python train.py --num_hidden_layers=14 --intermediate_size=384 --norm_eps=1e-06 --parallel_block=false --learning_rate=0.00522 --warmup_steps=200 --decay_shape="linear"
Each number is 200 + 40 x the weight over its row's rms, rounded and kept within 0 to 999. Layers, rows and columns count from 0. The size before them is the row's rms in percent of the matrix's.

# up: layer 9 MLP up, 384x96, rms 0.139, rows 138-161, columns 0-95
# down: layer 9 MLP down (transposed), 384x96, rms 0.128, rows 138-161, columns 0-95
# gate: layer 9 MLP gate, 384x96, rms 0.143, rows 139-162, columns 0-95
up138,100,231,132,124,217,248,239,189,212,276,150,196,153,238,207,211,174,285,191,166,209,162,256,265,207,306,252,201,143,196,214,237,165,225,187,221,231,183,191,204,153,233,204,230,249,194,176,226,194,168,152,175,200,158,194,193,243,223,178,215,175,136,199,218,199,258,204,222,186,258,171,215,260,166,180,237,228,157,183,166,192,298,304,183,219,229,193,228,275,166,192,252,120,239,218,161,159
down138,100,200,146,192,268,159,218,212,172,146,188,171,170,198,185,204,162,217,177,248,168,131,146,268,199,221,186,277,234,169,208,254,186,189,94,183,210,162,211,241,170,194,205,253,240,259,245,143,189,205,202,226,141,250,223,264,177,219,212,216,130,161,189,186,189,248,121,107,156,141,171,234,218,188,154,209,198,140,237,179,243,200,226,202,198,267,242,208,120,187,192,232,221,191,256,143,141
gate139,091,273,195,264,173,175,206,163,133,184,195,142,236,134,239,224,177,227,193,242,246,236,206,175,162,243,210,228,167,252,140,318,142,213,151,171,209,150,246,169,181,196,207,219,229,176,136,151,202,234,220,174,156,236,192,185,248,202,255,163,198,270,270,153,202,192,202,207,303,169,206,210,170,269,165,93,205,193,248,228,256,264,192,215,211,211,231,246,213,204,234,190,210,215,167,204,206
up139,097,218,124,205,214,226,157,236,197,171,154,156,233,176,184,129,153,144,131,177,259,215,225,255,202,207,196,190,193,225,288,177,188,259,280,244,189,171,259,223,199,164,206,261,203,185,205,192,204,214,156,206,165,167,232,197,206,146,176,209,269,309,109,220,215,235,226,210,167,260,227,162,226,206,228,245,171,258,125,175,237,151,208,199,181,277,274,233,243,207,154,197,208,229,163,240,207
down139,099,276,213,232,260,289,232,201,226,220,170,209,133,205,214,249,179,192,227,194,220,187,270,193,204,261,266,145,171,198,173,277,251,164,235,243,230,279,159,212,262,132,196,187,204,192,235,211,252,200,198,202,179,236,211,230,229,176,288,230,186,175,209,211,271,181,206,247,166,135,262,157,197,141,192,160,265,270,224,239,181,182,257,193,192,152,212,231,128,259,223,216,204,235,237,218,240
gate140,097,141,166,203,158,240,235,182,201,226,182,212,195,282,264,218,237,172,201,227,200,149,235,164,234,189,211,228,237,135,238,202,177,221,151,226,270,140,180,182,210,227,198,284,204,205,149,154,244,197,152,217,311,217,234,213,191,196,145,214,184,218,208,219,137,119,164,172,170,184,237,122,238,195,220,259,187,181,250,162,188,198,243,148,169,168,154,226,145,132,191,246,238,167,236,96,225
up140,098,185,127,210,173,241,201,186,265,243,266,236,182,234,199,229,181,169,186,225,168,121,214,125,259,216,220,284,156,244,212,149,152,141,111,198,143,131,211,118,215,203,233,184,217,165,177,196,170,192,180,201,196,181,230,281,231,254,210,174,223,180,187,200,186,261,125,140,73,237,237,216,225,209,163,240,181,201,165,147,229,238,246,191,168,182,196,174,194,175,229,217,180,228,178,180,185
down140,100,246,254,139,206,187,215,203,236,201,195,185,193,249,235,206,221,138,266,195,332,165,269,172,230,239,178,235,62,209,159,215,185,218,241,208,240,263,198,239,159,201,286,162,226,178,197,208,153,161,147,155,207,232,193,162,194,263,191,189,144,174,239,238,235,226,215,214,156,223,167,261,158,234,176,194,229,228,278,217,210,136,212,155,187,216,162,202,219,187,209,194,164,150,220,146,177
gate141,102,218,185,171,217,148,134,212,126,193,172,194,223,183,274,169,193,191,225,245,199,164,215,244,151,156,244,203,231,195,207,235,168,182,157,176,144,149,199,259,166,234,157,310,121,159,157,171,304,187,152,234,234,206,204,191,248,240,252,205,181,246,205,263,153,161,208,178,227,241,223,198,156,208,243,170,152,153,225,166,183,231,270,197,160,189,168,236,205,255,200,131,161,212,212,104,229
up141,101,196,154,215,168,205,269,116,139,212,247,193,206,195,217,203,152,223,202,170,219,97,228,187,212,255,177,272,239,237,211,208,216,193,240,248,183,112,218,191,162,176,166,187,141,180,182,166,229,157,234,136,179,211,236,228,225,239,170,146,247,246,167,167,129,217,258,173,214,223,235,166,250,131,254,179,253,209,215,191,156,172,262,247,165,267,165,227,251,130,258,253,211,210,161,161,214
down141,100,171,191,246,155,290,198,212,208,206,205,206,230,159,110,192,164,175,237,203,213,229,214,181,176,242,165,213,231,124,136,201,221,275,236,179,144,180,133,227,260,235,238,79,200,227,249,208,216,142,251,138,192,188,249,258,194,210,184,184,255,157,231,245,135,228,147,183,230,210,221,276,214,217,206,213,188,262,249,217,214,198,163,208,203,197,248,102,214,218,173,188,218,173,152,183,143
gate142,104,207,180,193,204,205,194,247,171,166,138,177,115,132,229,297,183,181,266,171,176,159,235,174,148,149,167,210,202,208,163,274,182,267,252,209,157,214,212,188,229,155,187,165,169,235,137,209,237,193,174,135,200,236,178,188,219,182,251,227,214,258,218,231,208,90,159,169,147,200,173,235,186,198,157,233,201,146,165,270,221,179,199,187,171,208,235,195,246,317,269,205,179,158,210,192,260
up142,107,171,212,177,173,171,199,211,225,137,195,147,274,205,201,228,137,164,208,186,209,207,227,201,175,206,185,274,275,196,201,206,166,125,195,167,161,183,224,156,216,203,253,126,228,196,192,139,182,234,198,254,210,135,213,181,233,191,174,174,233,214,168,198,222,233,127,203,187,218,217,133,104,199,241,200,152,187,194,154,210,181,150,265,165,123,213,236,284,227,305,149,171,206,189,117,120
down142,103,144,185,175,211,217,277,202,189,175,236,210,266,134,200,92,235,205,183,234,203,203,209,194,122,212,191,247,135,160,292,263,221,218,255,139,224,229,131,183,195,288,81,246,181,197,249,216,200,193,173,165,180,162,156,249,195,225,170,206,223,204,166,170,196,241,224,218,236,206,197,198,192,132,191,239,271,162,147,169,177,173,244,239,231,114,219,190,200,171,174,178,213,178,177,175,194
gate143,105,299,229,260,237,189,139,242,247,216,154,227,255,186,245,229,185,184,184,234,232,165,149,217,218,229,224,188,195,188,275,198,207,195,218,228,107,208,192,182,160,179,235,284,176,171,177,229,149,174,276,209,189,210,212,209,215,204,209,185,176,204,179,161,192,123,224,260,122,250,204,236,193,170,210,207,226,354,187,162,247,200,245,245,176,263,188,244,215,131,206,187,171,164,170,167,167
up143,105,203,212,259,196,192,193,253,224,186,149,243,214,244,141,188,206,245,237,131,176,204,181,227,178,117,140,198,155,169,220,185,244,171,165,204,179,249,153,275,147,184,225,200,236,218,193,132,188,120,196,123,215,193,213,197,160,284,223,193,180,200,113,230,201,206,140,172,274,181,209,192,204,214,118,228,247,237,240,185,123,166,171,200,169,186,161,204,291,194,185,194,174,261,193,183,290
down143,098,161,215,155,110,176,231,136,202,200,218,125,239,182,236,181,173,279,166,207,140,216,222,270,172,185,280,240,202,166,203,158,219,186,171,190,200,360,183,180,250,183,209,169,192,199,198,212,230,143,171,189,213,166,308,231,169,227,260,259,182,237,175,203,174,262,219,202,178,216,218,220,218,219,227,172,217,161,172,219,232,253,119,156,225,183,220,197,217,182,220,266,186,154,225,246,202
gate144,104,215,163,177,241,251,255,141,230,202,219,156,227,214,201,166,196,220,265,182,224,196,171,277,194,182,196,209,266,223,270,205,217,216,152,190,216,186,242,215,234,171,187,192,235,182,139,198,152,238,166,223,169,127,162,183,119,268,191,173,218,177,252,149,166,185,176,128,239,162,186,142,209,210,234,192,175,173,185,212,234,251,245,273,225,70,229,243,224,141,215,256,209,220,90,201,193
up144,098,191,127,200,232,173,291,188,185,221,236,232,283,198,241,177,210,241,155,142,227,235,231,221,159,239,240,219,228,271,233,197,203,183,160,172,184,214,217,154,262,162,254,228,182,173,232,195,185,264,199,212,192,250,165,185,117,196,155,225,229,195,229,209,185,169,181,160,198,164,187,210,221,276,239,157,261,198,189,212,241,215,196,257,122,97,112,206,193,128,290,224,227,237,175,229,240
down144,093,187,189,215,145,191,246,231,178,203,169,176,198,206,184,208,186,220,212,110,170,265,203,166,120,155,163,203,130,220,184,195,259,207,156,188,174,180,169,213,199,188,251,262,249,185,251,141,144,170,221,264,181,232,211,113,202,247,245,288,173,188,183,155,220,191,170,156,187,217,211,235,213,139,272,193,134,180,187,293,173,263,122,246,205,298,226,249,200,159,239,218,188,217,183,197,179
gate145,101,255,179,183,190,193,181,142,188,157,197,237,224,245,198,166,227,209,224,231,172,135,170,162,126,227,150,222,149,176,221,147,162,167,246,283,226,107,158,264,196,215,111,191,266,217,241,223,161,170,151,169,158,183,200,130,189,134,236,165,271,156,191,155,231,174,178,225,218,200,200,218,215,166,190,208,280,260,219,223,172,182,211,153,284,281,210,199,170,219,206,186,149,207,189,238,266
up145,101,280,155,160,104,131,164,188,163,214,272,204,196,279,190,152,194,231,227,168,155,191,174,241,186,184,231,216,207,235,199,207,178,235,147,206,171,201,204,224,214,198,249,145,230,193,205,187,254,204,225,102,166,132,170,281,259,200,234,275,182,167,242,181,183,129,141,197,167,172,235,232,199,184,208,194,146,205,180,160,170,174,132,177,158,230,181,166,129,182,203,251,286,270,213,199,213
down145,099,228,203,217,217,259,174,113,179,212,157,241,218,128,178,147,226,212,235,246,201,130,206,240,255,154,204,158,147,213,94,241,176,173,225,179,176,260,165,217,234,190,227,118,231,168,163,170,214,224,237,240,230,198,134,209,208,233,216,222,176,175,212,104,152,151,177,174,234,218,203,181,226,262,150,179,203,231,157,225,141,117,255,221,181,188,173,172,186,242,197,154,227,124,221,176,128
gate146,103,279,190,232,168,207,232,221,189,213,179,209,147,230,227,215,174,145,201,240,190,222,129,197,168,51,188,221,190,242,200,236,185,155,200,219,257,182,196,94,256,217,227,256,199,227,175,237,193,177,177,132,196,222,199,273,138,153,176,220,134,205,188,153,238,198,85,193,177,169,159,230,197,168,216,236,205,319,186,235,237,204,149,240,173,196,171,229,232,200,203,212,213,170,214,200,206
up146,103,276,228,185,221,250,163,183,200,235,184,232,146,126,223,210,205,131,233,239,254,225,237,203,241,212,193,262,204,166,202,219,203,115,186,242,219,215,128,172,159,225,181,166,174,243,183,158,211,194,160,207,228,206,136,165,190,200,217,185,187,187,202,91,149,185,201,198,220,146,94,154,119,196,231,193,212,174,210,276,200,240,210,99,244,168,268,200,186,208,178,229,181,166,295,169,193
down146,101,193,214,264,140,249,245,219,174,166,220,282,184,179,207,197,148,204,214,227,268,187,238,159,202,225,147,218,200,244,194,282,239,222,154,258,214,15,150,245,161,204,196,225,181,227,242,226,145,259,212,157,225,186,189,233,172,218,281,170,192,233,183,183,244,214,191,190,230,231,139,284,224,217,166,200,189,234,178,172,197,199,234,204,191,237,156,200,197,230,194,169,195,236,176,153,137
gate147,102,193,90,200,193,157,242,220,172,205,203,213,194,162,249,197,166,227,205,236,204,109,237,233,225,108,164,204,198,110,182,182,210,180,184,268,191,144,205,137,212,226,135,209,126,197,213,190,205,167,227,194,220,179,173,233,255,255,208,149,224,245,179,198,201,261,185,236,228,230,182,244,145,235,263,234,260,217,257,189,189,180,295,213,157,197,265,117,119,207,231,197,174,181,199,178,157
up147,106,162,187,133,243,238,204,205,190,239,207,166,216,204,115,171,236,204,271,202,209,217,176,168,203,251,328,210,196,148,179,197,277,258,147,278,193,238,194,166,235,196,204,239,269,139,188,220,243,225,238,210,155,177,239,174,224,234,204,167,189,187,308,168,147,147,176,171,163,257,220,207,246,222,125,195,171,241,153,161,233,181,219,181,233,171,241,231,201,221,165,188,261,142,190,250,210
down147,103,184,230,141,221,183,188,137,217,208,251,215,203,191,159,183,149,289,225,236,242,182,160,206,242,146,209,299,175,240,185,182,125,190,194,179,217,227,249,231,153,201,214,255,192,259,241,130,207,138,125,196,203,258,237,195,176,225,186,76,202,217,239,300,219,189,185,232,233,232,201,205,197,147,166,191,182,276,217,200,259,179,220,214,138,191,163,221,225,125,149,170,233,199,179,222,183
gate148,101,185,163,183,170,204,110,137,193,240,214,295,201,203,185,160,244,288,124,261,236,130,240,232,197,306,289,211,279,171,216,166,223,201,197,237,179,115,189,242,251,129,155,211,215,226,160,127,260,169,171,201,244,219,201,164,250,201,194,194,234,200,225,218,244,219,237,210,178,190,182,219,212,208,237,160,150,171,233,161,168,245,178,232,185,172,197,228,209,191,181,203,146,219,183,156,166
up148,102,227,162,191,152,221,200,154,170,243,158,258,195,194,181,300,221,175,175,71,150,198,185,179,232,282,178,179,210,249,202,156,239,159,249,216,221,199,240,207,140,217,222,194,241,177,127,227,199,217,236,189,212,217,208,173,273,210,162,161,248,199,191,169,145,205,189,227,205,165,196,81,184,185,156,218,242,231,274,168,240,240,216,205,207,245,145,252,215,170,153,170,115,198,236,144,192
down148,101,199,171,202,219,168,242,208,150,198,209,210,258,242,292,206,234,253,176,219,164,167,219,164,267,158,277,204,198,106,200,116,238,214,206,167,211,175,181,179,215,265,188,219,226,273,289,209,194,156,201,170,205,174,252,183,143,181,109,175,147,221,258,117,218,212,238,225,173,187,230,267,205,242,204,141,209,244,171,211,249,137,205,230,242,175,294,226,216,191,189,172,231,165,225,214,207
gate149,094,220,182,253,193,239,191,185,222,155,204,225,219,250,229,92,130,224,155,166,225,232,216,208,300,151,132,209,253,150,263,169,223,203,78,185,188,194,266,140,204,150,195,257,278,200,191,242,170,201,183,203,270,118,191,201,209,176,191,194,164,240,183,151,256,201,226,181,173,202,230,135,224,171,162,167,210,187,233,218,201,141,168,207,150,235,131,234,209,207,172,179,151,207,218,175,222
up149,105,190,183,182,217,170,212,152,231,176,212,237,170,227,251,117,135,218,189,206,172,249,293,179,209,173,214,180,173,178,267,224,198,174,149,178,221,218,194,171,238,181,163,263,233,269,230,135,193,172,189,137,192,123,230,226,256,213,233,229,162,215,191,235,225,186,205,172,258,105,174,162,179,128,204,176,187,185,184,295,257,207,190,216,235,166,187,215,127,249,264,220,151,239,297,150,207
down149,104,241,175,186,73,308,263,205,223,193,147,190,289,171,258,193,222,190,175,145,246,241,176,234,186,242,169,225,176,192,201,166,159,172,184,232,218,210,143,275,182,173,193,225,221,87,280,191,227,265,262,171,187,184,213,217,176,230,206,233,223,197,165,177,238,211,175,160,205,225,203,224,180,189,262,272,154,256,159,203,162,187,219,197,212,180,199,208,154,207,163,203,208,186,234,101,208
gate150,101,226,234,215,183,172,118,156,244,157,263,242,147,199,249,168,165,225,183,219,237,208,234,160,244,207,218,192,253,207,130,176,291,203,169,214,231,208,194,165,174,168,265,231,278,253,235,192,201,259,228,239,233,135,196,212,223,213,154,187,136,215,183,164,191,234,251,259,253,243,151,143,245,175,230,216,84,153,166,234,225,142,202,230,212,171,160,270,233,209,187,189,150,211,140,208,194
up150,104,185,256,164,159,166,250,160,163,200,244,205,218,247,177,210,177,167,236,233,162,205,173,235,185,148,239,195,179,184,194,212,108,166,242,105,175,205,188,256,217,285,196,252,178,180,203,279,218,248,134,174,210,214,223,199,189,136,185,93,184,141,170,194,207,185,184,282,214,140,164,243,282,252,230,222,248,181,162,170,233,225,241,214,178,289,246,233,252,231,191,199,176,171,186,185,168
down150,105,225,161,226,236,215,168,240,212,227,243,186,192,265,193,194,171,183,233,190,134,181,121,180,217,230,219,149,202,157,205,165,259,207,260,182,247,212,282,195,134,262,210,258,201,265,163,146,168,218,275,190,211,109,229,202,141,226,120,154,220,256,180,193,229,224,209,212,163,203,204,189,234,155,269,260,280,121,256,167,210,218,167,211,221,187,177,134,205,237,156,199,188,256,206,229,152
gate151,098,246,195,261,269,239,175,301,132,178,260,88,176,178,233,223,258,228,187,184,203,134,188,260,194,161,284,216,219,200,315,176,220,231,226,223,165,180,189,194,129,163,218,203,230,152,185,184,156,187,211,259,155,224,197,211,261,177,243,226,283,223,207,217,211,206,188,189,213,215,188,206,171,213,235,215,208,214,240,211,196,211,202,139,179,203,203,221,279,164,286,194,186,215,190,214,284
up151,102,225,229,130,207,194,143,173,337,234,192,239,155,131,183,171,212,225,158,189,225,184,198,177,204,136,150,178,205,164,208,213,234,151,184,166,247,227,184,139,214,167,174,208,199,255,181,253,238,238,191,205,244,227,157,175,162,219,306,239,218,208,211,134,238,198,255,214,219,220,210,193,164,235,256,199,194,221,215,202,167,79,220,153,195,173,166,177,276,197,231,202,220,189,224,193,312
down151,101,145,188,201,185,231,228,197,213,183,219,217,158,194,182,297,186,192,138,227,198,173,179,186,255,213,222,223,180,195,170,183,231,245,200,273,165,165,202,224,122,193,216,112,229,155,236,175,188,145,228,187,213,197,156,218,172,136,208,227,186,197,194,248,148,182,180,243,169,184,188,243,221,135,195,242,59,166,134,279,219,244,148,148,187,215,229,193,282,161,214,254,113,165,209,146,220
gate152,083,199,209,197,143,149,238,207,208,107,222,174,218,184,210,201,236,278,158,226,185,229,197,201,198,189,130,113,291,255,202,262,226,229,210,168,164,180,193,187,211,157,177,163,235,207,215,229,284,209,110,174,157,162,223,177,188,223,217,126,210,176,161,249,187,169,235,237,209,235,218,206,306,182,252,247,205,152,212,175,215,148,203,269,162,166,225,177,191,128,198,245,135,157,161,221,143
up152,088,188,224,208,296,179,169,206,195,222,181,256,144,332,210,172,161,234,225,189,253,150,140,145,128,201,214,236,93,254,188,192,191,178,225,148,202,247,129,173,146,204,138,205,204,250,167,170,175,180,268,198,164,225,202,197,151,198,181,174,198,202,157,160,154,178,215,233,151,222,242,141,148,161,150,169,225,198,243,118,263,202,202,220,233,223,194,176,201,185,179,183,222,238,240,231,236
down152,083,249,147,222,361,212,187,216,214,154,261,180,181,180,247,242,165,217,192,199,152,183,205,237,195,163,244,179,246,179,209,220,246,254,233,216,168,158,269,213,229,179,180,218,215,249,201,282,207,175,80,239,235,214,193,187,218,192,253,173,222,187,243,213,141,209,247,208,223,193,205,184,216,263,230,176,222,136,156,236,206,208,221,240,175,237,204,262,195,120,298,258,206,197,201,187,206
gate153,103,240,168,280,181,196,232,222,221,210,235,205,175,201,198,201,283,270,182,197,188,146,200,140,222,183,155,294,200,175,198,177,187,200,200,87,207,230,144,268,211,189,234,204,225,222,223,219,202,242,180,209,204,225,255,236,168,268,250,217,189,219,222,273,176,208,177,226,167,215,163,130,116,199,152,285,207,188,170,217,213,261,214,216,181,184,256,151,214,255,167,201,228,305,265,141,186
up153,104,155,185,101,113,228,178,184,244,187,218,213,107,211,255,197,266,170,208,228,191,260,195,228,222,250,202,203,255,199,166,197,225,183,189,164,196,175,192,140,239,200,150,186,170,168,192,198,252,192,182,182,184,124,211,164,270,163,192,240,146,275,218,219,146,194,208,232,178,255,269,223,192,270,219,204,255,146,177,265,238,146,144,167,253,159,183,170,185,225,102,203,171,201,191,187,130
down153,104,174,228,148,233,197,258,223,215,269,191,263,138,218,178,140,207,186,158,229,252,115,162,163,198,194,147,200,178,211,239,200,200,221,183,230,191,164,209,221,176,176,222,171,203,196,189,176,165,140,131,186,124,312,223,204,254,252,287,156,189,258,233,205,199,184,135,132,185,151,170,235,230,168,204,185,153,269,206,254,179,193,161,215,183,147,166,169,104,241,189,199,200,217,260,254,223
gate154,108,227,166,231,270,163,220,213,219,202,227,219,306,192,148,157,192,230,234,274,173,173,235,181,253,200,243,229,188,129,238,164,196,157,268,249,229,190,186,165,279,215,207,238,191,203,126,189,167,245,215,225,206,164,208,232,168,284,221,191,159,255,216,120,226,206,267,196,152,174,179,280,146,215,211,175,166,172,159,205,233,174,159,209,127,184,197,245,232,242,128,194,233,149,182,202,127
up154,100,175,211,205,160,190,143,134,203,211,255,141,173,163,187,151,223,210,286,231,121,205,171,183,141,152,227,165,240,220,210,146,209,234,224,270,196,195,193,158,192,243,193,185,240,167,191,247,167,187,175,251,261,125,219,242,225,238,177,198,271,195,227,193,237,239,209,175,93,169,241,200,176,262,242,202,218,206,188,153,167,256,229,170,182,218,276,260,219,108,234,241,276,186,214,198,249
down154,101,169,174,171,114,214,105,250,190,275,185,172,233,253,211,195,207,162,115,232,141,164,133,238,163,151,156,154,180,200,129,148,186,164,166,162,146,131,140,182,252,212,208,232,174,183,159,270,156,192,148,251,151,131,235,227,177,127,213,179,192,217,165,202,183,220,195,256,234,225,190,203,231,168,193,217,178,234,174,199,183,157,138,195,241,159,167,199,242,164,194,143,209,150,220,243,236
gate155,094,178,183,104,247,174,174,187,258,275,227,184,194,192,178,191,250,230,242,215,169,173,236,163,173,214,247,190,292,127,211,167,238,204,251,139,214,224,157,127,164,214,208,153,256,218,169,172,229,219,211,176,175,243,223,215,271,175,248,240,210,217,189,162,173,241,160,249,132,245,193,229,244,175,231,92,243,189,207,189,256,148,209,230,256,153,196,203,140,104,224,231,190,228,180,210,225
up155,093,206,190,182,136,131,229,174,216,184,156,213,218,140,218,174,216,91,177,266,263,235,194,238,223,238,176,149,259,200,276,181,154,159,179,239,174,200,325,174,221,265,135,239,239,207,211,175,225,199,238,211,216,183,264,200,201,206,200,202,177,138,241,138,209,206,179,230,190,212,193,150,134,153,287,169,233,247,161,156,168,170,256,210,174,220,155,160,173,179,248,218,146,211,211,209,240
down155,092,177,205,207,288,123,247,165,178,243,193,229,263,175,230,119,203,266,162,102,281,124,218,222,238,154,225,208,216,203,166,169,181,138,165,156,270,204,171,215,156,195,256,221,190,261,166,141,232,240,244,170,240,200,219,136,157,192,194,156,203,179,233,138,242,163,177,147,158,227,190,245,248,254,181,194,157,211,167,186,228,176,174,177,233,184,222,131,190,145,191,166,232,217,220,156,198
gate156,095,209,257,212,238,155,227,221,189,177,224,201,214,164,198,219,199,237,106,164,290,128,214,240,246,141,180,152,240,268,214,217,268,164,290,137,132,174,146,256,233,214,157,219,212,206,121,162,153,178,197,143,173,218,214,204,188,173,140,158,248,223,239,260,205,183,247,177,244,223,174,173,240,201,215,240,179,191,220,211,200,212,110,190,177,175,281,162,217,143,226,190,155,235,162,230,212
up156,100,219,158,159,245,272,159,168,181,197,224,212,238,264,146,240,245,186,243,237,232,150,88,212,169,198,247,261,186,174,221,224,218,208,149,202,133,240,215,207,181,227,250,240,236,177,228,177,194,243,224,210,209,144,214,180,201,264,192,229,135,164,184,223,245,181,170,226,203,216,235,199,161,278,261,215,189,238,233,161,234,233,148,136,299,210,99,227,276,191,202,144,188,186,170,234,174
down156,102,237,119,235,225,172,214,209,184,203,177,188,205,177,187,188,260,179,161,183,224,215,249,212,152,179,247,231,169,205,213,185,127,161,276,203,134,190,148,169,239,194,215,210,245,183,236,238,209,261,296,202,209,185,178,261,218,140,164,195,233,190,152,243,160,191,263,162,186,199,212,252,281,184,159,268,215,280,147,161,235,243,204,287,224,218,222,218,217,102,240,180,233,201,130,244,149
gate157,097,246,209,212,257,172,157,165,216,159,189,176,166,185,198,220,209,213,219,175,177,153,197,266,214,195,172,202,229,187,173,183,266,224,163,177,203,178,258,194,166,226,165,174,221,203,177,170,168,182,272,218,273,235,112,255,188,250,179,187,159,178,174,216,110,193,345,181,221,234,260,151,215,175,266,231,220,208,197,245,224,248,250,252,185,217,253,254,125,216,180,272,123,254,188,228,212
up157,098,244,277,236,173,275,199,203,149,180,190,226,232,169,164,144,263,156,181,237,176,195,160,196,246,300,152,177,263,211,168,176,168,196,191,194,211,197,129,245,169,196,222,168,168,185,167,167,180,218,191,245,210,232,149,148,176,245,177,187,137,198,200,86,212,200,216,224,174,229,131,244,275,211,194,166,216,222,238,110,241,166,233,172,242,179,264,218,174,258,178,219,267,153,165,144,212
down157,097,223,249,217,191,135,253,216,159,215,163,235,137,173,204,158,232,177,203,215,203,247,136,163,220,100,277,236,212,223,187,195,215,200,154,221,182,230,264,177,159,258,283,172,214,187,139,198,204,203,193,226,194,171,187,240,202,165,146,221,276,192,227,280,126,226,153,169,113,170,187,237,210,248,224,216,136,185,187,205,195,242,197,140,235,162,195,256,237,169,253,228,176,266,265,167,142
gate158,100,268,204,209,241,211,165,197,184,182,188,235,134,217,114,237,197,126,149,216,245,215,116,222,201,219,193,167,252,200,168,328,196,239,163,182,240,223,233,220,201,200,245,213,256,169,122,252,167,143,210,155,155,174,161,168,208,224,306,204,146,164,139,229,188,216,140,187,244,231,250,213,172,165,184,145,185,212,154,160,206,200,252,267,244,186,240,183,229,226,207,189,210,183,187,169,145
up158,102,203,200,147,176,164,180,231,230,189,180,141,199,224,179,210,318,231,199,205,285,244,224,229,153,174,281,97,183,289,224,239,213,179,124,168,243,186,174,152,195,210,174,238,207,234,205,185,206,181,164,151,217,167,186,250,201,163,214,201,159,235,216,165,251,220,170,156,169,201,208,222,233,251,124,173,286,187,172,235,219,107,204,146,206,226,164,205,125,215,168,187,159,195,218,228,136
down158,101,178,185,229,262,214,158,253,167,200,209,227,191,211,216,291,240,219,186,189,155,201,192,276,172,127,212,222,129,167,207,143,221,155,164,205,189,146,194,177,187,178,133,210,182,151,197,250,193,226,173,195,288,150,213,130,149,209,217,151,230,185,176,186,147,180,196,90,188,217,186,231,177,185,199,158,204,146,196,213,187,286,85,235,201,240,199,148,246,178,184,249,216,257,229,195,120
gate159,095,203,209,159,236,212,234,128,144,211,212,219,262,171,187,201,146,156,142,164,186,231,233,152,222,291,280,213,251,118,167,231,251,160,249,208,230,226,169,195,257,195,240,193,171,242,151,207,219,206,259,199,173,180,251,181,245,176,220,189,215,236,250,206,226,129,239,245,231,55,189,253,202,190,199,150,169,185,187,258,196,192,157,240,188,260,180,185,225,213,124,236,196,178,181,167,232
up159,099,208,185,175,123,142,216,209,194,85,241,165,271,201,227,126,222,169,172,190,115,219,191,239,154,198,164,142,117,215,239,160,131,234,233,160,251,196,170,140,232,189,222,172,194,222,249,262,205,158,217,265,194,195,152,222,229,223,164,199,183,220,237,148,163,252,167,211,119,215,185,182,174,221,177,216,209,237,194,203,183,217,257,157,220,255,166,179,164,170,289,226,204,156,239,262,228
down159,100,176,154,222,309,168,226,212,209,244,280,178,246,249,160,244,245,141,242,230,249,172,209,189,160,164,178,113,146,191,204,207,177,162,130,202,196,239,180,104,154,259,212,235,159,211,227,137,233,228,173,230,161,178,222,193,237,194,182,177,202,198,231,188,127,242,272,187,160,187,245,157,228,180,178,197,235,177,199,212,206,197,236,194,276,241,187,236,198,163,134,149,227,237,110,243,234
gate160,103,223,202,178,133,201,262,169,201,289,225,134,256,209,191,184,249,173,227,205,211,221,233,244,100,241,242,118,174,226,188,159,155,195,191,134,161,222,149,225,260,219,165,197,250,173,176,170,156,207,154,205,214,250,245,141,132,162,237,103,217,206,261,196,212,189,210,137,148,205,208,143,198,231,204,221,170,195,239,257,189,223,271,188,159,133,163,234,210,235,204,181,233,181,186,133,167
up160,099,262,174,187,198,227,226,202,132,283,128,180,262,153,232,191,267,195,229,117,232,164,211,223,240,211,172,264,217,175,235,209,165,160,118,197,99,223,202,236,165,214,252,161,243,209,182,161,247,141,248,231,230,156,221,205,296,141,240,94,181,204,226,225,205,199,199,196,198,230,206,226,214,240,239,282,194,188,191,212,220,226,198,204,195,189,215,182,190,159,173,233,267,201,281,184,205
down160,099,188,260,178,194,213,127,143,206,228,171,252,206,186,241,159,174,198,189,174,135,284,216,180,160,235,234,187,206,198,199,228,97,215,176,131,226,212,180,252,242,173,125,272,122,191,251,227,154,219,181,236,235,130,253,170,235,276,226,161,242,159,212,178,223,186,173,218,232,227,193,176,141,203,203,150,222,227,203,203,168,158,234,228,146,165,142,119,239,173,193,247,163,139,138,179,192
gate161,102,218,220,188,279,213,245,164,213,297,259,208,101,245,206,201,258,282,217,237,72,174,172,183,196,236,250,169,233,213,144,174,210,192,260,243,247,187,210,222,217,282,153,210,176,149,245,185,213,231,194,140,165,248,204,188,175,223,242,217,239,170,254,187,165,158,214,200,194,230,165,211,201,257,158,164,255,199,195,173,249,205,124,188,190,176,151,217,155,161,192,191,151,239,221,217,249
up161,100,176,213,226,155,178,230,229,220,218,183,235,300,252,237,195,231,206,156,195,247,224,155,250,228,93,146,195,221,204,331,185,166,170,229,188,228,218,173,175,264,185,198,192,138,191,239,207,199,253,233,161,202,202,155,164,229,202,291,231,248,174,254,213,169,220,328,176,156,235,195,238,129,193,170,214,233,232,228,188,159,209,179,182,187,194,240,207,253,210,189,242,205,264,189,232,235
down161,103,237,200,182,246,273,226,169,250,240,126,250,212,183,164,167,219,193,254,171,219,235,189,166,214,172,200,227,192,210,248,220,93,266,230,236,246,132,204,181,182,177,167,207,195,242,220,153,201,199,133,123,216,184,157,196,165,242,197,111,172,210,250,188,171,251,169,213,187,176,234,223,232,259,266,186,143,201,130,270,215,158,179,243,190,179,203,211,214,284,211,191,244,241,148,246,288
gate162,096,226,173,170,322,247,128,287,245,219,258,217,189,196,206,213,208,221,201,150,149,209,155,195,175,178,185,202,103,208,169,168,142,203,200,240,101,171,216,167,202,255,190,219,227,233,110,259,235,148,182,142,203,198,156,203,201,219,131,198,189,249,195,241,163,181,187,136,209,134,197,188,127,253,207,128,161,175,247,196,195,154,217,214,197,152,208,211,211,243,216,238,192,137,196,190,222